Weights of a small GPT-style language model, trained from scratch on English Wikipedia.
Size: MLP 832 SwiGLU, vocabulary 8192.
Architecture: no biases in attention or MLP, untied embeddings.
Each number is 128 + 24 x the weight over its row's rms, rounded and kept within 0 to 255. Layers, rows and columns count from 0. Numbers have three digits each. The size before them is the row's rms in percent of the matrix's.

# up: layer 6 MLP up, 832x256, rms 0.0962, rows 249-266, columns 0-255
# down: layer 6 MLP down (transposed), 832x256, rms 0.0953, rows 249-266, columns 0-255
# gate: layer 6 MLP gate, 832x256, rms 0.0966, rows 250-267, columns 0-255
up249 103:130144088138128138131131111108107102108174151110164131125099132067115108116087136115074124159120127104139127112105119138077144141134104092214131110177103130080129124102125106088112135122127121101123115130122148126107146161138135086123133101136098137123090145142147123161125110091128134129128159135155118098145161157138119138151146097109130107085134103113101161172103142158152133128124119137119176083087125173114158097104139108128080131119129155101122132107108133111145144085085123129146131118084078099092112119148115153121181123104114151086143194113139139136132144144124133144136083107136154125176125122110131124121124185110137089133131165123140148134122128112135143147124143155165140146144128073127114101168125094161119107115126086126163154099090154115125087130139102
down249 107:117117135127076167107129136105147121144123136166121183156142165109127120145123129138148110168159137101154141112108131125118097166129122145130156099145095151111110068066089109138156109154145130137116105117162149109164146093111137138111116154091148150118112112108124145132167109108103076155124158108161121092148161145148172129105104137141146125140079129143119101120139037127171147101142113137105115173126089120145163139139131096145106142121095165141125124101128170156118122166085117129143099112156157099132124110133132126125125107137139147126114147128132093133087133112120138106147152130103158115124112083117139102129125130096088116099192144169078140112117090115112143127036123154131088117151143146111129152128105132119077115125136145144109137135147149108138129123136101
gate250 105:156131117161148134112204099119140169150099144146132138160163128141142140155101108150124123109148137181125111120103153149151108126094124132102161113133122139084083121134116129093111110121179149109122150114145119108086170101125101121134087126109130165146134150124130108123108148097081151098073098138147161153125138120126147163093123106161131107152114145125131118113160115126108164124097092135130131105126142129107147155171143108093105146142114157114151101119166123139089129104127166114123137162138148121128199142166133073151125135105127100101157134137111150075091131147120128095132145130139145125111088111128147171166166166141167165162141124098104154146152121150128125087124122154111121144135113130140123111093116088121131153102150111165090147103144129211146138142114146
up250 104:148168093163116135147137125109153165116123135145119158139168136142113156136153114098078145103133157143120173153117116146108110118128127182106119132123130103109069127143134125124183136141148135125154188124102102128110136097144136105136070139147131097133090120164150130117111099162108141148126128097182139114112087145110148152080131181126160184112098149124176130158158115116088156099128152130099114140164103128138103136128120127154138140170125129124189147130115122099126135096158118102158120111129153089139151141128112111149145140148128143129135100108126129111166141115149105131126082148124128144178147146144137092098133129159175111110077113118097153141112164125115124084104113138118103150111109104116117089084116188149127125118079136149173141138145119177129133144094149
down250 104:106127103101129134092097175099122173124136165152134134129088114128144142134129122096102119136110176080163121101134123110138107153155118127158108131093077127155155154126136123133114138099072175133135111122084135127164141136088106087131131153124136125143135116102134138158158168152111117126133153147110122104155113107141108143137103127087141162126097101152130113145096088082107113122115105080110105158140109121112146096164132095088137090158145097136120147162167121145128074122112173135133098126134135138146126136149170156154157115125102185147106149142069112123113149150136144125104133133124116132159100137142138109088162086161127137110104113138181142105156094112147114136112118154128147135167129146154093144168082139102109168056122149134096139141121112101117087128131124
gate251 106:133133116085161130120161116137114109137091123165138151093155099126164108141162168143124119157157134145159107134179105151140114152132090118161169140138129095155101138097143132116099126097130092140125121107143139131095146085094142163110104134157180114128115112166124083141093123152107134150119099130135149143107105164135105154098087162149127126114131114129161108075143131134146116109142143146125141147151101160116144123111109146107132139150122119128116107131087131136130094176096106101131120195105117136193154108127106100095062110130054151157088132134109091123132160130116064116094142156138098138130109115153136110124150144128144131160111076106147106146136090092125097126109163140089141110107129121140155155085116136140128157156147130115114145098122121146151152150089142
up251 103:166079087146104086094119149142145087108143096104118097129087116132112129116132083125139154119116138147100149119099136150142071137162154167095098136097141118073089137098122094143136155128129081124120129127134137122149139092155099113075148147134109142140118120119163145158111133077120114116113120126110165156115088142137144140133125135146080140072133134127104135114128135120160091188113158121172094147112113115083099124086117178150120117129151116148129106110123140098106095085138143120155110110099090132096122151149150136092112090154124120107152108150100150129136059133148101169116167117118135130082133108129174133139142106136127134147119105134156128126107115098120118151110105142078171120149126127089099130094176139152136128126141138126155101137109146079151129140152109
down251 105:117134143135148212139168141129126138123134128135148107135132120140107159125142107160123122072096119118108137152107162176122137167140164094151122139112111117134135110121140113084112126163130161119099102102093060122172101126101111158142140162107114141150151185149138159119114167116100125121103096067141110160152090125119143125145177109141161116078099161084129153081118160093120132154126136100138149109122122151142109111096149113091134123140141154136114100139150149141145137176143112072132104119103131162104108144096112126110160135105142128104120094089116105094134103130153107146129147121138129148098149151125139102140117137100145136136097127134088102143094165105148096107197108155118130123132092122101134136126105112110095118127171134127156178118115093143119117151125087
gate252 101:164122145123135130133100093169112164122135132142145116097165149118122177099122106073163089101120090142091143178119160176134131131128135126110127148116129110076106152153113153093144120157105116095134138127158144091103105122156109155117134138113129088160141164118184121120120159112189099145151117146103142147133168070146107121098139106150141120105121142155099178104106092107089142134157091100125135077144190100126054126147135122119119143131135105100127148115159146106128131131099111105105132139141100119081111119106127138091129134098142103130088117101115097159108159111143122124114130137125091100153115151115112110146146121175114104135131125105097124122175146109082092107111115153124142103137108138122117118129113175146157129114124116159160100108114131119113172103097149
up252 100:114147095112127140084110145145108142163142107099079169126091133074106130162136153127153138152138161096119159109136127095142166092107096177134143103112170184099154119117134116129119109122114088110169116148152136155130168086097150144142074132105080165122139154121148187106103130131147124122053120164115128110135129167143121128119128113113076121132142105136117149129120118133150140112152100115122131139147115139170129096120102108186126142110120163121139142131123134099067115132133150125135125129120131133162154104151119108106111114149131133133112100106128153120115089136182142156142141169148133146083095123139135096113132112111154136156106127144140133137140117156072161166074149125120160117165125079145115097098145146158126127105153136128155140144130114146094082163114102
down252 101:119146163121153139132125123133099142130127086126122066103167119121114147092134116092134106132137176090128126138178165200116155115132151111122109081116090162117089152122145131094124101152138149163161136108131122153120171142150114141163123128120173109124126126140148130144120131123115164146170149119117146125168139131159078116138161132121113126123128131115107111146105129113103127127149149145092177054151146149162109114155143138126168083111107116115129149148166114084129117143155146124148099139090161067126150114157154128111119116135107126106158114141088139132116163091118130087107136144169137119095103149114172127109168122125118139116142157155155104140135121124108149113053153119118134128157120171143123149135151122193139096083121107122151123126108185127145134135137147
gate253 106:102120091164139127132170110138139109140112104158112122091168166164148113144112087123122117118109158137131137096150196179121091096120098126097099127135124159136132105140119130123108125111124121151127183126119115094113122128121135130137098166165100159134105120124135142119080103125115162108145139129139105134129149115121117132127067132180099148196116070166141104131140146140133139137129079090119152127097128159123103114146147111137098103120127095177137086137136083156142164105117100165117156129154068123148143110138135131146136117143124126118124165090102104082166135140124161090125095136111149128165115106131134082135130129179126135102138151114120117087079112138139104069149143101139147147129137101130120149139114104131133130124131108125074084161091155109103100157127110
up253 104:112125118160106140153140109103166126110152161159102064113168136111108111091141132126107112116143135116181129086126148101140127121149103116147100093100160109126094136173080146113123158095145110179130112098146086082089136157110158129120100159123103075106107098159103094160092130160159115124176129105149112116090118105089154123112166138161184100135092086128152101102122161130121143163137123104142121151138101143137101134113124103125117162122185082146136072147185123142106136135132104148132198124120121139121134127125173124082134163128129104087120166148099124138106134111109123118152136089153108145138139129135151117107102116138129126116140124102118123116108104130155122145145134129140155123133120128131155141145129123099127126133162141155123141101119093121121065120172141
down253 106:149127143131131121122101130120095126118142116134132184142079122129119143134152127134145139132123108155130114149131118081135115124110141144137150136147099122097149255098155143103114135175125120115132091148126150148162136115115147120145128109116169107147133148113124114142147094108138152153122143112115123095148111130149121121121148093113124124109151136110105152142139065107159121149098137158117113093113118129138128117127093126127156133094103142127107133101114145112130134113087133097111116122165118127112124139105113112162122141129162139199141144148141144113127122125155118177094138139109105136140124117146128176132118169114123138137097122132146137170145123110124113148000112134134097109121119124121132071130095125137116146112144138115140127145134150112177158101132127
gate254 095:150126122086129156165123110109133112115098114103147135099117114131110120147132093128134146119140168126091139126157124169117127128145109159163131148113115119139107172093142110061119133154082127112142130180142123104149132152124158146124166111177119117120153174158129121146103125131134126118116142123134124114187132118117097142100116128108161118094129165093140148135125120130122142112118091169111151152143125118114125088134130151104142138088097108127082137112129148111147169154153138106084142143128088164123136137107157156081117116126119188134141151115128112141153056132126109138144162087114109097097144092138150128121071132135134133093084096112128116097140116135100111105122145184139158110163140142173140113141145127105171147120145142208153136084180129146118119132121067
up254 096:160153117148106163118152127121072142127130105117089151122135140153107125136132143124129151075129112141124093192129152119128165143097139122112117079136137124078113147121104153107157128111165093106127125134135159123184120114113110160147077177108135102161128117122175123109083082147157085114138112113128137151120194142125120107100094127162090129094108136098131133112139104159158095148120193090084129127121123111090159149161126136137113152138101144118145121099091150112129092117100166086166149167114132165147111133153118109127140114123163110145095129139122118082084139127112128137117132174144112108126122142143102154148147113125125087165133134116135126167133095105109133130102102137144099139133096140079157165096125135171124114134127122079141109147092150154140145147143147
down254 101:170170126128119057132144088105089142126138112107094115147143137145127134143133148130147149139139105146116111129133145092142145119133132143117125134144098128134138168092135141119145134145128089149117122127162122095127133118127110136126088080156121110107146127125181134162121108120111095132094146133132111223149137152134078130113183122134153148144161162110106133133101056111138169148114151183114144125133129153170118122136111117158106130120089130103152147088093118132116147173128140095132171115125110129116073192149127150108113142138121155113135092105147129139119099163113137136132149089128131114081104109110148116143112138118117137098133116103126119139123112124131115113083142207126112132144100114144118144139155133100142176112125096177131133109113185151168138111115073
gate255 102:095120133117150126153137149118118169156152162128104139101130137133108112115141128193157121132102124134165110136168100140119132142147139129083140127148131152101108158184105148127138154131115132134122108158091108123128146143158080123143157106167073097158157168130151118080109144157172111118121076059136102148089141103142108133153137128098094126121162130153132133122137108116102136113130158130128145082154134132078170146123132122110066126119164134162124135164179139091116163134080089161091183152133113125145101110135146128143180118141144126138145105137162155102107135182084153152116104154143099128139127122113121135105112152126103160093155101107162148152118125132111124125113123157123078129142114131134105121138123149110105119155149141119110146146118145153119177128071131
up255 095:144128156120121086156116090170117133095156141098152168131124137145124156116111138116115143119105133156096112149105107128094139127115122149188140129092140147102073124129104120120135088124126097148117124132149125120140132123077147091155150166159148132112077136127104106139144132173118128170119146104158149129157157179141100067130120129137101174123158119103171126116137145127166092162139169127128112121141131116128122123120133123138114123155115125099127160092093165166150140121167109124116158158126193134090139102112116087105121119113084142094080122121136138119144131084139149122152103085116185115119109122138077121104132156127122103143095098135076129112118180122097096118145161113127165120131134163143153135087138082152133110114118136142131119105158057133127100128128142
down255 095:101085102103116175125110113119131113161113126074132135118136154122139099121156149126093175150139101132103128150127141164103098129138132128151154151151131154130104114142132089125163123080143140130135162110086146121109134141155091146125158144156124113122126103131112095101160188159145136118165086098152093099086132113132136114155122082116070077155121140142143121160154102099144170090123152116152126164124135116145128166114121118114148091077170114159166123120126125092135105117140141138134098136148120145120101113107104152122120150127118129105115113167160123118110171097151170143089107076129143087065119142107132161108142122121145138109167166144112121089145165138126113145090155145144113116126125173100150119110142129142144119165155177158091113094112102155115120131162130
gate256 108:125112120111188122157136161103101138126119158104113151105129111125118114148172153114161087158137164162126121152121133153121111124130122114155112104127124128103091158134149074071151183122097132153156128113140100137147155117113104110160129170135106126125161122114128154102131147163101183149134126161142108127125114139121121135137098108123172171098124130171148104126125110190095116086102140138130111152136089105126126156134144129157135118133172122125112121146099123142147120144125162161125164190170163108134160139140163095103127118109119174107126132101086126136119140186106124138136108161108087136114094144165100135108126156086152151131139125095119178142138151137109131134101168126152152134090099098108129176117122132115100138144116154138098080099155116167131120159175157
up256 106:104092161135080178147140128170120120165096138139164081145153159108122136124093163147105124090145113174090103134121166121133156137134131140090110093132132142163142125131155123146098119122130109127110112100150098133112164150149133116107154113144121130141173124138121123128096127124102097103165128140095112127106093123142151134113153094129115142102115136127138085102122136128140142179136097173148117153165104127103124154106138107151125113144146153157104083131130080133121101155099134127124117093165121093137065161133169178114134134079150122151157104085157114137150174080172178117162133148148141141147142123110151127140080106136158118127150093131134146152064161078137124108133104095127139123126130122127128105149107143140135150093104111160098157158127098140157128149161095
down256 107:138108140145104138120105129142172134158124126148120082134130104120097131106134105119141101134149140145105119185104143163118130131121149134085122106140107150122167095133128130115118122141130117117115143116091141130095119161108162139109141152121161149158131121121101121148140114121149151135154133125110109196119155141128112162164111124161145141127094169101097140153098145144163164115099099095114116131108119121157140138135087184152125151117117110114083159150164089145102177140140153146116139122160109122126136085124147140131123134111159128060115115156176119138159135126136131142127136122133167102168134163131123118120073136127109146130142098113176151153153153105147121141159138121139107121095133117082126113146174187136127092183129080180086066100123107143069117150162172
gate257 100:135124178134101135090111106093128101123151151138114120090184104094134150120089158145117118132135124150137110176125146105064116106158103108114123115118128103125123149127117151128144091134073153099085140050118149117154120137144090147170097146177160111102125102136148136142094115106114134141140164128126147122140115125154142128151107070121129133127117118130128097178159151121104113153135117124135148134116093146107097136146132144148133109139189125116176133129147120164164127167105103106153159161126078136137111111120108154144135089086122115142103154111126118135107109135160174122169135158141198134128114101160135117141132112150148152127161104122113099167138146113091135086130144123154130116146138116142087139110083118159131167129107111135158092090148153175122145132134085
up257 100:123139141126140114114148119136150070126145088115129127124093143120176100150131156157109131168143102096124094109147153155075133171134144127143174156119138133172144109110122138096144141132143129098172140109123089109164111135164157147094140159153153136092083101142145168129076080101092112094124162115110108099114111119152136118090126159131111190089115123129109153101132128128100150095106103118161127095134183114158107117117155142142094116144133124117127174124111083090117162122133093097111123141117101122137150118130148104095106132140163107115140134111125143158087136145114108127133113123120178126116124152061133113152159110115113134096133144135125113097090092101084136143121092118123083149110132138160134164143163145127168116149131158139172091094126140120167111113106128
down257 100:112125167102120136157134168096142148152135119088149119138104117137171099142072116143137146090155126128121152136137092119108154128089108124162103150157139133106084111150148143135134145115151135128118141175133129083136076116114105100136128117107108135131109116098118119160157153148167135121161131116132105122088136123149092139121107174144130166111083134084167117169145053111146142113126132134154084113146141143089074172150149155101128099130089132100119128134148126176066116129148122117137146105142164097182116146128156111124152138117138135107116117129148150106099086138109114134126126127181108124157180112154114125101157125101123126159070109134115147117111153177139141144126115116132154109078097130088111134133137114124072143101121172126139135105156117152164127123138089
gate258 100:141111070181129142161121134130091126106151140118077122106106115138146145122104181130114093122197156126131110098114182153143157144112157104137114119085135143142131121132136109093114131145146174122148124122083151099159105111150160129098110104098106147117098147099137152103126151158158128134138100127100129131076129151130128136161112142100110147095107106152174137134116069162148127165151142093143151093141101139132112129141169132121118142115104119154123134132129146106085101105127135166136143132087117137106122110083148126142126078119117112101144148130150137150145122138111140128120133094142119086132165146102095165127105083120185129166125106112140070079159125089137098139101101144128158093123099146137141115097168130119096148134116154133124066152116123117078134123157128
up258 100:144105109096142186136129112141128088100135126138158138138115109143144162132118160109120121151150143086117128119129102160117116152141122172130144141103181130150120138108112147127111128123167142149091114138158139117091136106146179139109105146099129134134103144115151164163092120173126143147170132169093137150094134111139146149139116144119148074161135109135124137123120108149108109144197111113117105103152114163125094131110138096101154104105142125101128130083142119121137121136110119092127148139121128126106119081105113178123137099117136152130154103058120132165142171128129132158141099072119161158129128105129102155084124135155165152098079154128153177132158119120113137135112134174110170081108176127161204124126143125160091089107156134144108112164096135125129134135141149
down258 098:124174124076103071126160078118148117107098111144146137151160092108119135104098115148125127116194145095116093145122106102147170124147137158144145128109062164147126134150119133122094116161216113148161127091124164087129090124152123108106134121108152111137104133131124135119128124151123116142154147091105129163117079129136180146135146137149129126161101135170115148086146158163124104167118132095167116100101122134151114128144131134101144072126123094130135124171130107159103102144122098139112156104110130137081100109123147136084117123161138140137113138115113161096126113106146130137151138131144132082111145158108126144141128108137158132104149150115166141121133105144080110099142118152141128124172126116100139123132148117105085158145076120175121124143131099135086104127140085
gate259 102:151116147122149122098093158127156140124107149141117133098140123111116129110135113144096167136153156165081140136092116176139131141155081116117106146120098126145116137152102125138107105181150118108106154145157109138158128132137104089106098153129124134151139112123159119144126119150097165114119111143102166094115141150146081118140125089075074158101113164170170097163129107134126127128123102095087159124109112120127137167137115111063133124134110148139139116118161078089116096126115121098099117130135135116126123139121136130162130149114131098156110145135132122119080147124105148116084115130154136140161178118112059148160084157127137168075158127162108160122137109147101113121091144125145142087195100128161129092157099102136158145148144143144123127135115106167148128071122111
up259 098:128117109163134143135110119138125137121165163130150124082109122101133110147075132182133111177136095164106136105060140144156143134100114146147124158126165095064111130157123150127136112169137125141152133089150151120111157124130115123160155131118120163144127105161113123154128136170086128132161149137147135112099137120136113142073085105108116157096106122170167123160140130131125132141128099125132147130142129127142119126131116095108134125147147156136123111150100145060129098131187123131150078113141111144115145148076106089139172142098134124164156151148078110130129094118119115134121111153158142163107095142146106129096113166127145135108135132148137079139147099164141160089174121167140181136166147118111125110186143125097171124123123145147151154111079148126115135145152118
down259 098:088116154121136137147139185132115118132132104154109144142160123119130148154136095109138110120105162102160170105126134130084112100149124123124130161125158150129157118083097133113122140143088146120104147085118150154112085120096158103105123062097088075123114137154111133111165138141160119166155127155164097053140152113122118164154104131161088155124127125117149122080095189136122137120128141101137121098141080120185119127107115157156156171135133103145112106132146135095168119124120162095134131135107124178076139133154098144135146166120112099107116097105100134129127124109157138164155111123112087101089145110136129123120166135134141101117126157123105144131162164152116153134166138137100164115102101125130130142173092147132113116107127150144137155126112099086169122134138097
gate260 101:136094090125076116139100127144117173150145165121125136097100144102147161127112151117114121123160158099144167135131111183177139148116111130158088117125171104164122176134125134106130129101110118115172149131097124104144152146139112141113146129130119110096116118137106128128142107119144148128125159132166133109104098161156129116143106105143100192075129124142129117185116092113158123134126124127122138148132129097111115112134131102158115156108095111188160111179157125130129108139145180155123132139120088100149143113158144104088113111116122162108104168153139137103099082138113136131116136126124101093098112145066131113146125114128098128107097107128155137096156132177104092114122115128115141145090089078139152183145147122110127121195141156105113097117155179087114141114154119
up260 099:079099156088110112116121146144086136109164152121106140170094139123137105128103155096107136137122186123085129136098092110133144106088121112176134095168128134110158098138154188136147130145126120163103110130120092124143153137134109159134141117118111127130158104128105112139162147121129168123096138138109152132170157160112156115153108071113105142103092125164140151165068141119142156132147130145140149119135133113139067130125150134103178109097113115170141180157149123136130108144144163134136125132143084129135123148119089150125108169129141132140116144167153114148135126119129149141100128100161127139152139091085120163131143110158148103094137152150127134138107171117141143149140113165111150101110138116148148136139159167102079097148114136094116151128151155123127072101206146
down260 099:136148142114116128130138166126121061117118096111153111154151071137138147135106087098149080114161102151152121138119109167132149118118118101136149115195142134102119107113098143098125134159122098144152153132144098145073082128145118147117136139127120163123076115155159105133158148150070114179126127113165136060136110123115115138135169116156131116180136104126154153111131134131116169101091119117151118095139065102139127123137124155118168112118164144120134151146144178095132111110127151120161111139119113115160090143112136096157137166116113085125137150125143137176137126119139151109130091170155135132125138135133125135123137134089122104105136107132104151135166157119108194106169120147124064123161163119134092120113112156129109109125135132092100155097151123149126137154135160
gate261 105:126125147086168133128123128162083093172127140088076164150098118164145137104152105143114133134120157163108148183151131166094123156135121140153147105121078120115108144098105141085160189128130150141153103146144111166164152162126126133101130100175119146162124118130131165117117148146127116075094159101134140142114093138133115129139152073148130128155158166147136110150167126122106123168120100101147099158138114151102129125174174129096138116101149141142167113094121120112124125151121106128157124149131136116110113091158124120104112115156125124107134102116114120166090160149129119141100135116127144113113104145130097160058123097163155159129104128152102129112136141124090121104104118118128115170151148148119121133083153099158147123146155167164158148146126064147119120097095116
up261 100:121140151110112125138166170111123164135137076164142117143095127147105132148118162192152094156151156110112162098099146115128112137141125120119096110135149121126114120087140122143142070122111091145102156112114114098120126151132099152122161147155134117103136131092095103090141111089149136148156107200141143116136129111156108102147130118159135124104116140097127192130097126105124161128168124144148124140128108137157150173102146126103168130150136146147121126161167123157127136143118130114091156132093139090130151155070115162108091173107166146131175119121116050164129133128102168121164146091160131129165127177123139106137106150143104123122102165118134120157129112087125154131096117129192112140155125135105117123171125127170167137108164127114128130120123151109157123123121121
down261 101:131127121123177116111104105147093158162111126115144094157145134139099118099184157074142136150118122149141127124147151154123111128113159107139097131108137110146125164166131129109101104132098200098146088139090101164149124093082108116143152116152134128117138136140138169091125101108132099125114169115100143123172147151172127135092136130132118109107106152139141119114138079173129122160114097159145136151122128108145121138151134128162128135107139163090138128120136136145126126125117101153136145082162132118085128146123096115089126133120135139135134140114148120118136175175161170133136095187155117142072094133148088112134106072115107115112064106097138144145161120106129150155114140139121069107154151167153119086117126110114119081152087107094089102105114160141130124137121141
gate262 100:126129106168112112151152107114117133138168107139110133138156146114101161181151149147164140123145166156111151134143131110105130093122095112151139128120138110147125141080146114091150114148094150151119144123130124086124116135115163130105098145135142127126100136091136156127147109157133088161145070145120126137107155131148160208090122095129140137127054133152102102124149107121127148133078131162132133133119138144132137179127168193121148159122092110109144123144129140129158135166119091162118125149086124114144169138152127120109131156118113075130115120088108131120124138174126099094108119109150118120119120113132182168120120144148165157135145102108104148166122071101092166100157150095123118098107112093168150104102133153123147137156131146135125136133138108164145167150189138
up262 097:110129185130138141120164122080144123110126155113140100124092139137119102093106149119179147108146102166138128147152133088144130159132135105132155134122142127105125169112141188130102200105164148072164153146130142089109145155114110091143116139103144106099154123136133146146096117133169096108103116140147113129135134125127143113128099188092146126174139149102081120123127159124123130141153095127089117121125160122175163084114118086109151119095114150137154121127175130117124118102118164107155147091096119125100138137112140129140113142126094087154122105151144116148122116151171088175124136117132110128115126135089143104138097094156128105164101140134162105092131101160153105102130079114143158126134170103129122151133151132135123154122132160078135082188125115117146095102155126
down262 097:092144123137161112123138152136130131112105108091148131179096101113141115115141114115145161163099083123150141175133122102121122141163150193116131129119115123129155130092156135107135107154090096112109100121123142054122129144110128119149174137125142155141088133151107125161114105163126135137163088095171138107108142112137117081153108111144164155185101132104091158115132166101156109106141101119112129100117149133151150150089120149112126092162109126100143132130153111141131133096136128163128122146129136169128131137126105132146131147161075091135120102104108146144145149112146090138124131084165114137103156157095141120191109098165124184141125138103183118132150117152100090148193144161128108106157109138110147121114115135134142162134118181149129116121162124085118124099150138
gate263 098:117155127125138168122150124144145150137109109115090090077103139123129102127090176135121125130141129139151168118120134117129150101125153165110086099107137151125174188113082153107092086117150124148128124140136140057131119154115098161138152148159144156115132104104164152118154096131167108130112114145138141174140089108155165125056120121130115111117121130116130124108162099117180140104178070104169136105109167165108162122109135145132108107162115168109153096178126107125110137115139127123117110166109116104121115140136138130159128130108138135096144149125145095154131136150150140133106111113136153120114113180101141102121088105148171146162120111137103134181103151147090129112113136125185140116160132089135088133139177108134111120124105165147137089113136133122113114105115154
up263 096:118113128164142119150105142146108111118132118093169157134145087093129135111109133064148148114122121125138102120125150116094163134151126143143129133088082140103122142087100160128122161117136129151159112111127129116136154156119156102128143121100175080148149173137127139090146129139120077081096111136140108134123106105144127111122099146101167109145196109116098115181116111129134069191117110151091136131153113159138126111112137139157125082111121164102113148133122126135082148138158147083166144104119142104099109131136144114179120111121080149127122103116082138115196121129134185101109098142146125119110153100159134136094140119122119123124098125088094138134179095128139135147116136118138104131108149130106106111151077131093115154123121149131086121110117112127111169174097109
down263 097:073130131176119147127093111150179137076120134119172082077106101140125128094143122090159163136188087183132121156128151142122106118110120106091076174108124110088135182140126119109137134123132160148138151111122129126150177113104125099168139113103132154139176173129167154108134150132113150140110135113135098072131118112105150119113133094151134145104148155108123105110100134132135117196096112118128185142107127121126127122072143093119106130119127134116135170129124122112122139165096163100129165105122168159135124108140106125162125110123102142114139138131123091138148126133128142124179109176135141177121087096128134070124146093138132124089106127139093121156101166110126122126094121144154101122121122105120103148129126134127148141139112156134132136144127119080119165143144116
gate264 109:097109118113158132102114094114154149147092135136101163153179095124147200106147126117146087081093118122114090176134147137115166115101108126106122113156075083107105117137133114093107159122130123125115126126130093139136162134154122155131158124164095123177102141127113152127137132107102095136132086113143126166121096124120118141150168104141138088135147145153148113137169105108114160140119120128094132110096106157108143114109095149093149104112178161132111114117128085144104132138127176108119092126127111114122103127142124128159079128137155182136103125174078135115115139117183124109104132111142165108150121125103147163162120107144151106099144135131115138148130127140099119066113122115103125126163073144168178119150152144090162137177161114129125122114132144135133139164150152
up264 103:141149135145169153128140093155113185123142128176110152139128114127150149117167106161101130119120092158165129127140118126145154158113142118192107122104108152128151136086127099115165148088102149113126090116150167112106140137132123169164108107136152098126126141134136090181147149140156188107128154070144129097124081159139135108104126141084174111125107098121118110143093078112134117132189136146153122118098135168134147149122168140101146160128122125112086140149129127112151121124126113128107147145123176143109142099161147138164174140115124161199136113132138123100114190149142116141130131149121119120087175130134130124156102114085110172120135160084138173135151136115103142108108140162123152089144089136124133138087128133129127119162117105162125119133140118148152150109120142
down264 103:135131086145054135155125159121084108145148133179091090144134127121132167134123140141136104125135126150107119156146133141090140157103182122095090083155107136162145104156131109109138142098166110150116112114159112074107170138112156126130143086147134174139126124128138094101096128122168125099087135112116106158148143076143122120138165119108157112083098109177135134110128123106134158148120140063137134120156124158121113086128126139174171148179147117101150135099120090123150146130146175150128156131145116128135155110108139132133132116141131103097106170135115126090141131104118123151109106138133151119126103110114150088188101097121158146162117154121132118158137127081122109134207154098140133124118138126135113171147128125137169107149142118108118131160166135147102099131128120
gate265 099:157082125118141091169113159170135136124140144108133142131104163134099128127105139116137118119134123142094097139070121146121085149112125169133138093083143126125115116122114155113154121155110101133103134129164076123133149109123118147087136146097118104152122160181147155112097135157175090143100124082169159151181123131134086134153161152157124126126158132149167077124147122128098182137072128128139095138133118131135128137143155081174150106115146117107142136126164153135106134140114133158130124147118126123110146106082119138121130121110120127130110133098099140102117175089157174102138129163107144103167144111157115127126164160197161085146094101162138088122104135123118137142123111147176135155128138089129137149104129166094142147164099097117154149145119142128095153153124159
up265 103:091104146112118126121145134111096114109125170118064143145165097135113136068162128106127177113064170125174163144101143131158136125145143138121128163104105121134138119125126096105143172104106117137143091097097151110137105149107117115137133116138098117112152133134110133116103116122092138104129129139104157127134119066142122076145116127137109148123119155141049100171139124134137138113100125134160153136121131110107117081142114155120192138121166141082153150097102098104155164137126144114110141144159146109141117143144108138102076093158114114126151167141099114140116116102108097122154147125085120129103087110114146108127140120164102091144088139151151146086155108133102162154159113111100115109086133109110107119117125145113103123143189144100128112089124166092110103117128109
down265 104:100096142160113108126132118108121102089126163097055112106162127160120158134130132118119151110129149136156146150126143130128189144137118136132161141158087118120080097143129139139121118147145110126114115109151146131126107131140128132128133103135091116129132185147137107128110130096088145080151126132114095209145139159113110114143144106151107128100098106101114130093145118177157110111148132083131182124126095137127177098150135126094108120121138126135127109180113143135121097147159158070143136142133134124142147114138120115139151141116103114129121130051126110105154114124103086166141146147144127089113127118136136133145117123125137123138148153112136160116067159124123161191058077135147175139094128165123133131130135174164108145131089110163111176150129119115143136151124135
gate266 101:132118116113170094132113169136099086088124159122123101144139173137101098107081125114151136110145116147146106145116114109125125131144160141123130113097137106153143121113128143136136115118150091124154111094112172099085173161118117163139083124098108122107129112114166093138115145122119119135128118134158118113148083127119124115154124119106129161113089151103137111112133080131123158149094097150138113117137181120075123120139149082126074131106108138149117140129112166103127130136085155103108117091126173121150112097114142110115143093162156140081117140199130157117144113142108127113161105111084109109107100163145130122148117100148169157152102077117129092178123131098110143133108124126120110157164128160084097097176105069104087141124141124141154080128143108107116161120136153
up266 097:132185124162130111082122074090115126148109149164151145139116110139183166133124114105156116109160101129112141112119167127130128145126109114123134118080174196149139141134141157129147129143147152182133124118196125154167145108143151122124154122149142151144138119097108139112138169133170135110125135124107069111134172127107108094157126131139111122106153098140144158189145118126112100124166148125141153130070107106131146115152094089104165119142116121152153093149105074167132104100135153128108089135131087167111113148185137110133167128169122132142128113113124102143145152139164099097136103094127104133152156137091143111148138163128116126142131120125137105128134115131122134130149071134094107135106119082137148117113129130075132116106171092128169113143096130154131148122136145
down266 096:086090166160106133126123151093167162139106125101099147119125185152141105114137089155157109157095137154097162152095096125121149101153117162119147174089162088078137087109098145094127140139137138108135165160168127148148123125141145141129155117132124104158094140173159135153119090140127115139128086088134144136106128155144145135120126109149149098161132152092111121130158125102138109139131167172141144119092117119136106170128128144104149111174131137149105150124134127127076148142159123147113167120153120099108132112098106107118087127144135115117112143147197132122154128154107118147081140134128121122138139133170098161140120131117121115095118139148110163105107099072172183175132135162099152110079113119154144138127141144128105102175127128130095136140123089167101146140109114
gate267 100:119134132202121145109123119157086069182144174159132143095151106145117120124123165170140135110126143136146147166117165111162134111156081116136164152132141109158097143092141102085166155112138106082112151104133182124090119132122103096152127155123121126120088130125142125113121077145105108104090093113147128171112155065137111124122115071160127113128132154113109120128180124061174118144135104164131116103141114150125150133120149127131120106129146151131164094137127090142121140105109118123140155162133112153154089126130160147164096112110117098145117148106101124118095129125099122119127116114133124126171085132098134115143111146147125131160122091120114144089074120128130149091155124124115115083086121119156108138142143158111148145128162132124137121100137143143168166164103140